{
  "num_hidden_layers": 12,
  "hidden_size": 192,
  "num_attention_heads": 6,
  "num_key_value_heads": 6,
  "head_dim": 64,
  "intermediate_size": 512,
  "vocab_size": 1845,
  "hidden_act": "geglu",
  "norm": "rmsnorm",
  "norm_place": "pre",
  "norm_eps": 1e-06,
  "positions": "rope",
  "rope_theta": 10000.0,
  "rope_fraction": 0.25,
  "qk_norm": false,
  "attn_scale": 0.125,
  "bias": "none",
  "tie_word_embeddings": false,
  "parallel_block": false,
  "init": "trunc",
  "init_std_qkv": 0.0275,
  "init_std_o": 0.0275,
  "init_std_up": 0.0275,
  "init_std_down": 0.0275,
  "optimizer": "adamw",
  "learning_rate": 0.00163,
  "beta1": 0.95,
  "beta2": 0.98,
  "weight_decay": 0.062,
  "lr_head": 0.00669,
  "max_grad_norm": 1.0,
  "warmup_steps": 432,
  "schedule": "cos",
  "final_lr_fraction": 0.03,
  "batch_tokens": [8192, 16384, 32768, 65536],
  "max_seq_len": 128,
  "doc_mask": true,
  "train_tokens": 159500000,
  "max_steps": 6787,
  "dataset": "wikipedia_en"
}
Each number is 50 + 10 x the weight over its row's rms, rounded and kept within 0 to 99. Layers, rows and columns count from 0. The size before them is the row's rms in percent of the matrix's.

# layer 2 attention key, 384x192, rms 0.0939, rows 359-383, columns 0-191
103:51 45 50 51 68 36 54 47 44 56 50 40 53 42 34 40 42 64 49 63 60 74 30 46 51 40 56 57 40 46 72 51 49 65 46 55 50 25 51 41 53 47 37 63 52 55 63 49 40 51 31 47 53 62 38 45 33 41 55 44 45 64 55 56 48 59 53 50 36 39 51 51 48 43 42 47 60 43 46 51 53 69 41 50 50 44 49 51 45 34 39 58 60 38 52 66 55 51 47 45 74 30 46 55 54 58 55 45 54 58 40 48 42 41 41 47 53 49 41 60 64 35 44 51 52 32 68 44 59 73 37 52 56 50 46 61 39 42 33 42 58 65 42 50 60 54 30 45 36 38 50 42 41 36 59 54 68 52 66 38 46 66 58 52 49 51 48 45 47 31 54 79 55 66 51 47 62 39 66 35 47 53 39 50 58 49 32 50 52 43 58 32
106:49 48 51 43 49 54 33 58 57 54 48 57 39 35 50 51 45 57 44 47 36 50 37 56 51 55 52 49 54 59 44 53 61 61 63 52 61 68 46 68 42 50 45 57 59 45 67 37 51 55 49 57 42 48 61 39 51 51 42 41 64 45 47 59 52 49 49 32 58 49 46 39 48 57 50 65 61 57 65 34 45 49 45 61 46 37 41 31 44 53 35 52 35 59 47 31 57 55 32 61 49 35 46 51 52 21 48 40 43 56 51 46 41 64 46 48 46 37 48 47 42 59 59 47 61 75 45 50 48 44 54 64 50 65 62 20 60 75 65 51 31 62 45 46 39 66 47 46 42 46 51 43 48 46 32 36 55 46 63 52 62 27 43 45 43 62 41 47 58 70 62 43 41 36 42 40 50 59 44 43 63 54 60 34 39 33 59 32 48 53 41 66
104:74 52 52 48 37 55 53 41 66 44 43 51 50 40 67 55 30 57 47 39 56 49 47 61 48 52 50 58 45 53 60 65 50 55 58 54 40 61 43 40 66 49 55 46 59 51 43 51 56 67 49 34 34 61 42 67 51 42 62 41 61 43 50 55 58 36 73 44 56 19 32 50 41 48 46 45 50 43 45 47 66 53 56 51 60 37 46 39 35 51 39 49 50 52 43 51 50 57 53 35 52 47 53 48 55 52 34 41 53 57 65 49 50 56 53 54 70 64 40 44 54 35 35 43 69 45 58 57 66 46 55 44 59 36 51 39 71 73 49 42 52 46 51 55 53 43 57 55 62 59 38 27 62 42 38 71 64 42 52 39 34 64 61 48 47 51 49 44 58 52 42 52 41 62 76 56 45 39 31 29 54 64 49 66 49 53 52 50 45 46 57 37
107:42 51 39 52 66 44 64 39 34 56 44 67 58 61 32 47 43 56 52 58 35 51 59 37 46 45 59 45 52 52 51 58 60 42 33 53 32 47 83 39 45 55 42 47 37 50 48 54 61 53 44 48 43 52 49 39 36 54 40 59 74 59 66 46 55 58 56 38 51 48 56 46 50 39 60 42 54 63 58 24 42 51 53 39 51 54 37 33 51 62 53 33 58 50 57 48 54 58 46 53 61 50 57 46 59 51 58 49 40 58 56 60 56 61 45 33 37 44 56 55 55 51 46 59 42 42 67 56 46 43 26 45 47 32 54 59 51 42 46 65 50 66 39 55 45 56 47 52 41 50 39 47 38 46 37 60 45 42 52 33 52 40 53 39 41 41 50 57 46 37 40 63 54 46 40 54 52 66 44 66 54 34 47 33 91 53 47 68 58 46 29 42
107:39 43 45 31 46 45 44 47 48 49 62 32 55 58 51 63 53 38 54 43 44 35 64 46 54 48 40 55 37 39 44 47 55 26 55 39 35 52 59 52 52 51 40 61 53 55 47 48 46 26 64 62 51 39 44 47 57 61 64 49 60 59 44 46 31 55 60 51 46 49 53 56 62 52 53 49 47 33 22 65 67 32 49 44 47 40 47 49 61 58 69 61 45 69 41 42 44 31 57 49 26 52 57 62 53 47 47 55 48 50 53 44 52 55 42 50 42 43 48 75 54 83 59 50 52 71 25 57 57 59 53 51 50 57 38 51 47 59 52 45 46 43 46 44 47 44 53 33 67 50 36 61 51 60 45 63 42 39 20 52 53 52 65 56 39 48 61 56 41 54 41 45 48 44 46 56 46 51 42 35 66 39 62 49 50 46 48 30 41 55 45 44
106:61 60 60 48 49 34 47 44 58 47 35 54 43 45 50 54 48 47 44 21 58 53 36 52 42 76 53 41 59 54 39 46 49 59 63 49 51 62 47 50 49 51 44 46 70 54 57 41 42 61 47 42 42 54 65 64 45 49 54 48 43 33 40 45 54 43 47 22 66 69 39 38 58 57 36 51 50 64 51 37 40 50 36 34 58 50 52 59 34 53 35 26 40 38 57 76 59 68 54 70 59 50 62 46 37 51 36 46 54 59 38 57 51 51 46 52 62 72 44 39 53 40 44 47 50 41 48 48 43 37 55 54 57 57 57 35 65 66 51 46 48 55 48 59 49 54 45 57 62 46 59 39 47 29 47 52 69 57 64 52 54 39 47 27 46 53 43 56 37 59 49 40 62 49 41 53 62 35 57 69 58 61 46 64 50 47 52 66 55 52 44 45
113:33 49 37 34 48 57 28 53 47 54 53 70 41 32 43 29 45 54 40 62 53 46 41 56 47 57 54 51 37 51 46 44 62 54 45 58 50 40 53 42 49 38 50 44 43 49 75 50 79 49 34 46 64 48 47 44 50 60 47 57 54 40 44 51 44 71 48 27 44 41 52 45 36 53 54 70 63 41 54 59 32 53 56 55 45 63 45 46 56 46 34 57 40 56 40 46 36 51 40 58 50 38 36 51 42 38 59 60 65 45 54 40 49 70 57 42 45 48 47 50 49 42 55 45 57 67 54 48 54 49 61 46 42 54 68 56 51 57 49 55 56 63 56 40 51 74 41 32 45 31 55 55 54 60 47 56 41 45 54 34 64 34 60 76 49 56 38 44 62 51 64 63 41 33 47 46 45 59 45 39 67 54 47 50 30 56 53 26 47 36 46 50
112:32 47 45 42 52 72 41 64 51 50 52 36 40 65 68 58 50 53 63 55 53 53 58 53 60 32 44 71 53 58 53 43 45 55 54 59 60 35 47 40 54 38 59 51 47 59 64 50 80 39 54 43 56 48 48 54 40 53 53 53 36 54 54 39 49 54 58 49 59 29 44 52 58 52 50 69 62 35 56 67 46 47 59 56 37 41 44 55 58 47 39 67 55 43 58 44 49 60 47 57 38 54 38 39 34 50 45 52 53 30 77 42 35 39 55 51 33 37 51 39 44 47 58 41 66 60 34 44 50 53 48 41 57 38 55 59 46 51 46 48 45 57 54 45 26 69 59 57 51 34 51 40 65 63 65 43 44 46 52 47 54 60 61 66 56 38 60 53 54 59 69 31 45 59 59 50 57 42 43 32 55 39 36 50 64 50 47 35 42 60 59 59
104:47 54 53 51 62 44 49 50 67 35 45 73 46 39 48 52 57 45 32 47 57 38 48 40 45 68 46 50 43 52 40 42 64 56 50 43 63 43 37 48 43 45 32 54 38 57 64 56 46 55 60 40 50 48 43 61 52 31 52 40 54 56 39 55 33 54 49 30 33 62 45 35 45 58 42 48 76 48 54 30 65 38 45 55 63 50 45 54 36 53 57 44 56 46 49 55 46 49 31 53 53 43 55 59 43 65 32 29 42 36 40 35 55 58 55 50 47 62 60 40 56 47 33 43 41 61 62 63 51 38 59 57 50 57 45 51 40 57 36 43 45 62 66 40 30 73 38 42 42 55 48 30 43 46 33 62 70 71 49 41 65 40 47 39 49 69 38 61 53 46 42 57 51 61 52 45 52 44 66 35 49 44 46 60 53 43 44 59 59 49 58 42
100:69 51 53 49 49 62 50 50 16 57 48 53 74 49 44 49 57 32 53 42 34 39 46 57 41 48 38 44 52 57 51 67 47 32 49 55 47 55 53 64 46 61 47 56 73 59 47 55 24 44 51 59 44 49 59 53 59 74 41 56 56 47 56 48 46 45 54 62 28 75 57 41 44 58 40 64 35 47 50 74 51 43 53 47 48 53 50 63 48 60 49 50 54 49 40 53 49 56 59 42 44 56 58 47 40 44 50 63 47 30 35 57 55 33 47 45 48 45 47 57 36 53 62 46 60 47 36 53 45 35 28 49 51 42 28 47 66 51 45 45 51 29 32 58 50 34 44 34 55 39 54 74 45 51 52 45 40 35 61 53 53 52 57 43 29 48 47 59 29 64 44 35 58 46 48 45 51 60 58 56 48 46 55 46 56 43 55 51 59 48 35 55
120:49 55 59 53 33 86 39 53 51 59 43 62 49 58 39 53 42 62 45 44 53 61 28 50 47 44 53 46 50 56 24 51 36 52 51 59 70 60 49 45 38 69 49 48 58 58 52 37 46 55 41 50 48 37 48 66 67 44 43 69 44 41 39 60 52 54 44 69 25 57 48 40 63 52 43 65 38 47 66 33 45 41 51 53 57 45 53 49 37 53 45 35 50 58 61 35 47 63 53 47 47 34 59 67 44 34 41 58 58 50 35 45 39 41 41 48 45 55 52 46 37 30 73 42 55 56 48 40 54 50 29 58 44 50 48 41 63 43 47 62 54 39 39 72 44 54 35 51 36 33 60 52 43 49 57 53 57 39 63 55 58 44 56 46 43 38 38 50 54 48 48 46 41 49 44 52 64 65 57 63 61 59 40 45 42 42 60 47 39 44 47 36
114:66 58 52 33 65 42 58 37 31 46 54 50 60 47 26 62 74 53 34 52 45 34 68 40 51 50 45 44 70 41 42 47 44 41 46 63 47 49 38 57 52 57 62 63 40 53 40 49 40 59 53 56 46 42 52 55 61 56 48 48 38 57 55 50 45 60 43 55 59 42 60 58 37 48 61 43 59 51 38 47 53 30 47 58 49 41 55 46 64 71 56 56 49 60 52 52 58 56 48 35 52 57 66 48 49 73 59 47 41 55 61 53 48 53 42 67 54 54 68 60 49 45 51 55 30 45 56 58 53 48 67 42 42 53 58 57 40 33 46 66 31 40 38 45 55 44 49 52 55 55 53 67 32 60 56 46 45 54 45 62 34 49 42 31 75 38 38 48 63 56 51 52 46 61 27 55 45 49 49 54 39 25 52 62 42 41 57 68 44 71 57 60
105:53 51 47 58 52 35 74 57 45 35 50 16 52 59 57 55 48 49 49 43 38 51 38 52 49 55 45 45 65 45 51 42 57 53 41 27 63 48 46 66 55 46 70 60 63 45 54 52 39 53 66 41 52 53 65 46 31 51 61 64 42 51 49 44 51 40 49 46 52 71 38 37 62 46 63 44 57 49 56 50 54 56 38 43 45 48 51 55 48 46 60 54 44 36 49 50 59 43 64 50 46 55 44 39 61 42 42 50 44 44 65 59 64 27 64 40 41 62 47 44 48 52 45 57 52 35 49 53 34 54 56 42 51 44 44 38 52 43 50 51 42 34 40 39 54 48 47 51 80 65 48 47 42 47 67 46 69 61 70 63 50 59 39 33 46 48 47 53 44 51 52 29 55 34 48 39 47 23 75 59 33 47 51 45 66 42 54 42 38 40 54 60
117:46 47 42 61 48 58 40 56 79 45 46 48 59 73 55 56 33 49 57 54 54 53 58 57 57 36 36 60 31 64 58 57 47 58 52 53 63 43 48 30 65 45 61 46 60 41 49 50 72 47 54 42 60 54 41 42 57 33 64 51 59 44 65 46 49 46 63 63 47 38 42 70 53 42 53 42 58 42 52 46 55 41 63 39 54 56 36 47 46 49 48 43 50 50 40 32 41 37 54 45 34 50 39 38 70 52 46 56 67 49 58 42 50 56 76 49 49 37 51 42 49 55 29 39 64 44 40 54 35 60 48 43 54 51 42 64 48 45 51 46 55 59 68 51 53 47 49 72 56 60 31 45 64 66 41 59 36 46 34 49 58 58 60 64 52 58 63 55 50 41 43 39 41 62 79 49 36 57 47 33 56 63 44 46 68 55 44 45 47 49 58 48
091:42 42 41 54 53 43 57 53 28 58 54 49 43 48 58 33 60 34 49 50 43 46 60 57 41 41 46 55 60 52 54 26 67 47 55 46 26 46 40 52 41 58 55 57 36 33 61 53 55 43 37 54 56 68 66 42 34 58 51 60 64 24 49 38 60 47 35 41 55 73 41 45 42 37 46 37 79 54 53 50 39 57 26 58 43 46 62 61 42 42 44 50 42 42 52 57 45 51 43 69 61 39 55 58 53 42 63 47 41 38 61 45 43 56 47 45 43 43 58 55 45 48 51 56 45 45 48 48 25 43 58 59 52 55 40 46 59 43 36 32 53 31 55 57 52 63 37 33 54 55 52 33 46 42 55 51 67 56 45 43 52 52 46 42 70 65 59 55 55 53 39 65 38 36 58 40 51 45 45 54 38 45 61 59 48 60 62 40 55 37 64 58
098:33 44 42 54 36 43 45 55 53 55 44 40 55 64 54 39 31 57 60 33 48 49 35 57 40 45 49 49 49 41 51 53 56 53 58 43 48 52 50 39 51 51 68 47 56 62 56 59 58 54 40 55 43 43 56 66 42 54 73 62 57 42 58 37 39 60 51 59 73 66 36 45 62 54 51 36 69 67 53 47 57 57 56 47 44 50 47 58 53 61 24 44 34 40 44 48 43 49 46 63 48 51 50 47 38 44 49 50 36 39 37 44 42 53 46 49 45 63 51 31 38 47 42 41 55 49 36 50 41 38 58 52 52 59 18 31 78 65 41 35 50 36 60 61 56 65 60 64 63 53 43 34 54 63 36 69 61 50 59 51 54 45 52 54 49 45 48 51 51 56 49 17 39 57 36 53 56 44 48 58 38 50 39 47 62 54 68 51 50 58 53 59
106:54 49 45 54 54 34 61 45 73 35 50 57 43 47 56 31 51 51 37 40 54 61 41 41 49 63 55 48 61 36 43 42 52 63 52 48 49 72 39 40 55 38 46 44 52 57 52 51 45 48 53 50 29 59 52 54 37 41 63 47 53 48 36 54 42 37 55 49 44 44 33 37 69 40 54 43 50 38 27 35 67 82 47 41 58 47 67 30 44 53 56 57 45 52 62 49 44 45 42 42 60 49 47 60 48 62 54 50 52 62 53 40 55 45 70 56 62 68 38 48 54 60 42 41 53 44 68 57 50 58 57 54 47 45 53 63 41 45 46 54 50 62 55 47 60 41 52 48 66 62 46 36 52 43 41 75 69 61 62 40 47 52 46 37 54 69 41 34 45 36 50 63 67 60 52 54 56 42 75 39 49 65 41 62 53 35 52 37 40 48 58 53
105:49 47 70 56 51 69 57 34 44 45 41 68 53 32 37 40 52 44 46 48 53 52 52 38 42 61 48 40 52 49 41 52 48 42 39 37 41 51 56 66 50 49 44 41 61 39 56 48 31 44 58 41 61 50 47 41 54 70 36 38 49 55 40 54 64 35 44 47 35 52 59 52 42 57 52 57 25 68 43 56 31 56 47 45 57 49 56 47 60 52 56 38 65 49 65 62 60 50 50 46 50 73 65 52 57 66 53 65 43 78 53 42 65 63 47 51 54 47 35 55 46 35 54 57 26 35 50 45 57 57 54 52 52 35 54 63 46 52 60 66 33 55 37 48 52 41 54 41 39 61 69 60 46 46 61 38 58 48 43 67 32 42 40 40 51 44 53 45 35 68 45 52 71 43 39 43 48 48 49 59 46 51 49 68 45 61 32 61 56 54 34 54
107:46 35 45 41 55 42 59 58 35 67 59 37 47 51 50 53 63 49 44 60 50 55 43 49 46 38 47 51 47 29 63 44 47 55 34 65 34 48 38 47 51 56 63 42 31 37 41 64 22 47 50 64 53 48 43 35 46 61 43 53 52 54 40 58 50 55 52 84 58 57 60 61 47 50 38 35 45 65 36 78 47 60 55 60 42 40 70 61 62 51 44 60 56 46 63 52 38 35 50 42 54 48 41 49 53 58 56 40 24 46 56 55 64 51 41 58 46 51 39 61 46 59 38 50 37 42 50 43 57 62 47 45 53 54 47 52 45 47 40 47 48 43 54 45 67 46 64 46 40 46 63 49 54 57 49 54 61 50 48 59 42 54 36 67 72 51 62 33 65 52 56 57 62 40 34 62 48 39 72 56 35 58 51 56 36 49 52 56 45 47 72 65
111:47 49 51 54 41 50 61 57 63 47 50 31 67 44 38 48 47 48 45 40 54 53 43 55 41 44 53 37 44 66 54 38 43 66 66 59 62 34 38 30 50 59 71 46 49 38 51 52 54 63 37 69 68 30 40 43 57 40 48 52 41 47 56 54 31 42 39 77 48 54 53 53 52 56 41 38 50 55 43 34 56 40 52 47 50 44 26 50 55 45 53 50 40 50 52 28 42 28 44 59 43 44 51 54 51 42 42 52 56 42 36 52 49 62 51 55 48 45 63 44 50 58 41 44 47 68 47 51 51 44 54 45 48 76 38 39 47 47 53 37 55 34 63 60 49 49 49 60 56 56 43 57 36 62 38 45 44 58 39 48 71 50 45 69 62 58 44 41 65 38 50 47 48 39 35 62 38 45 59 59 43 49 64 54 33 38 60 48 44 57 77 72
115:64 49 42 68 65 25 79 45 24 45 53 41 57 69 47 57 70 39 62 58 49 49 57 51 44 41 59 41 52 44 48 59 42 40 45 49 26 43 56 46 45 65 52 42 43 50 37 71 33 53 51 62 39 58 49 50 46 48 48 56 52 59 56 53 44 45 50 59 46 69 52 48 54 44 44 42 51 49 47 55 64 51 54 37 57 54 57 54 57 66 58 47 59 43 52 59 46 57 53 53 55 63 52 42 36 64 53 47 40 41 57 70 66 38 40 47 44 51 61 59 51 45 45 51 41 36 64 62 35 40 42 54 47 46 33 51 41 34 35 39 66 45 44 52 61 31 54 46 64 46 49 58 30 47 46 61 49 56 43 48 36 63 45 55 47 45 41 43 46 34 37 55 72 58 37 62 52 44 74 63 43 41 48 51 61 42 59 71 58 54 68 41
115:43 55 51 54 52 71 51 60 48 42 42 67 58 62 41 51 50 46 47 75 49 47 46 57 46 36 41 57 51 66 37 54 40 40 52 54 52 46 43 36 49 46 63 41 60 25 61 44 57 53 43 42 60 46 42 43 49 55 41 65 51 29 63 51 65 43 47 45 33 43 53 47 26 59 43 63 66 53 63 57 33 35 59 53 50 59 44 58 52 47 27 44 46 46 45 50 51 54 67 45 47 49 46 44 66 59 68 81 57 40 47 40 58 53 74 34 58 43 46 48 47 31 44 46 49 45 56 59 32 47 54 58 61 41 52 67 54 38 41 56 50 61 56 55 51 33 44 59 43 47 60 60 47 60 57 47 39 39 30 53 37 36 43 60 38 59 61 54 45 67 45 48 52 34 69 41 46 55 37 58 47 43 49 48 61 63 57 67 39 42 40 41
102:45 51 51 53 47 43 52 52 69 32 50 33 48 60 50 65 33 49 56 46 65 67 50 44 59 47 59 45 61 54 30 49 46 62 68 64 70 61 47 47 52 48 54 56 52 64 46 45 72 66 57 43 31 43 38 66 59 29 55 51 44 48 45 63 39 41 53 58 54 33 48 35 67 54 59 48 48 40 53 27 66 45 55 48 54 40 45 49 35 44 58 51 33 52 58 49 60 38 63 43 55 36 61 46 45 63 49 57 50 58 48 63 40 53 49 66 43 59 75 42 66 41 48 47 62 58 56 48 41 54 60 50 45 59 44 57 39 33 47 56 54 57 56 57 36 51 54 66 60 57 42 29 39 56 51 60 71 67 39 45 57 70 42 45 61 48 47 48 48 37 50 50 37 61 50 60 48 65 48 39 48 41 17 44 50 49 51 49 44 63 53 45
117:63 44 48 48 50 57 49 61 47 55 57 45 53 40 47 56 54 34 35 56 52 51 54 64 43 40 45 62 29 51 79 48 47 61 47 69 54 32 40 42 49 54 53 51 35 45 41 59 50 52 39 64 58 49 46 51 46 60 32 41 39 59 53 51 53 52 60 71 41 61 52 54 36 61 51 32 32 44 49 78 52 43 62 64 55 64 46 58 48 32 60 62 55 46 54 48 50 36 58 43 48 41 27 56 60 48 44 50 57 33 37 53 50 49 48 52 38 42 57 56 51 65 48 45 63 49 42 37 57 50 28 28 47 53 44 54 55 47 50 47 56 21 75 55 59 49 48 54 44 49 45 50 48 60 51 49 37 52 52 38 56 62 60 78 68 61 70 47 53 37 53 57 47 48 65 51 36 42 53 43 36 55 57 46 33 60 48 62 57 36 65 48
093:25 48 36 55 51 44 51 60 65 57 59 47 57 59 61 45 46 65 53 51 48 44 55 64 53 36 44 49 34 55 57 62 58 63 41 51 49 45 57 36 48 52 54 38 31 43 45 65 62 57 59 42 54 55 39 36 55 39 60 68 70 42 52 63 45 61 64 59 59 53 34 53 46 40 48 29 56 62 51 27 63 36 57 51 38 45 42 63 50 59 38 45 51 50 44 26 29 41 35 49 39 44 34 43 63 35 38 43 56 50 62 53 56 63 64 53 60 55 49 35 42 56 31 52 59 47 57 59 45 44 54 34 44 40 41 52 54 54 60 37 55 53 53 44 63 49 48 52 44 56 38 47 65 45 36 64 41 50 59 48 59 40 60 53 52 60 51 58 61 42 27 51 44 56 60 54 49 50 47 60 55 62 62 39 62 65 62 39 48 19 53 60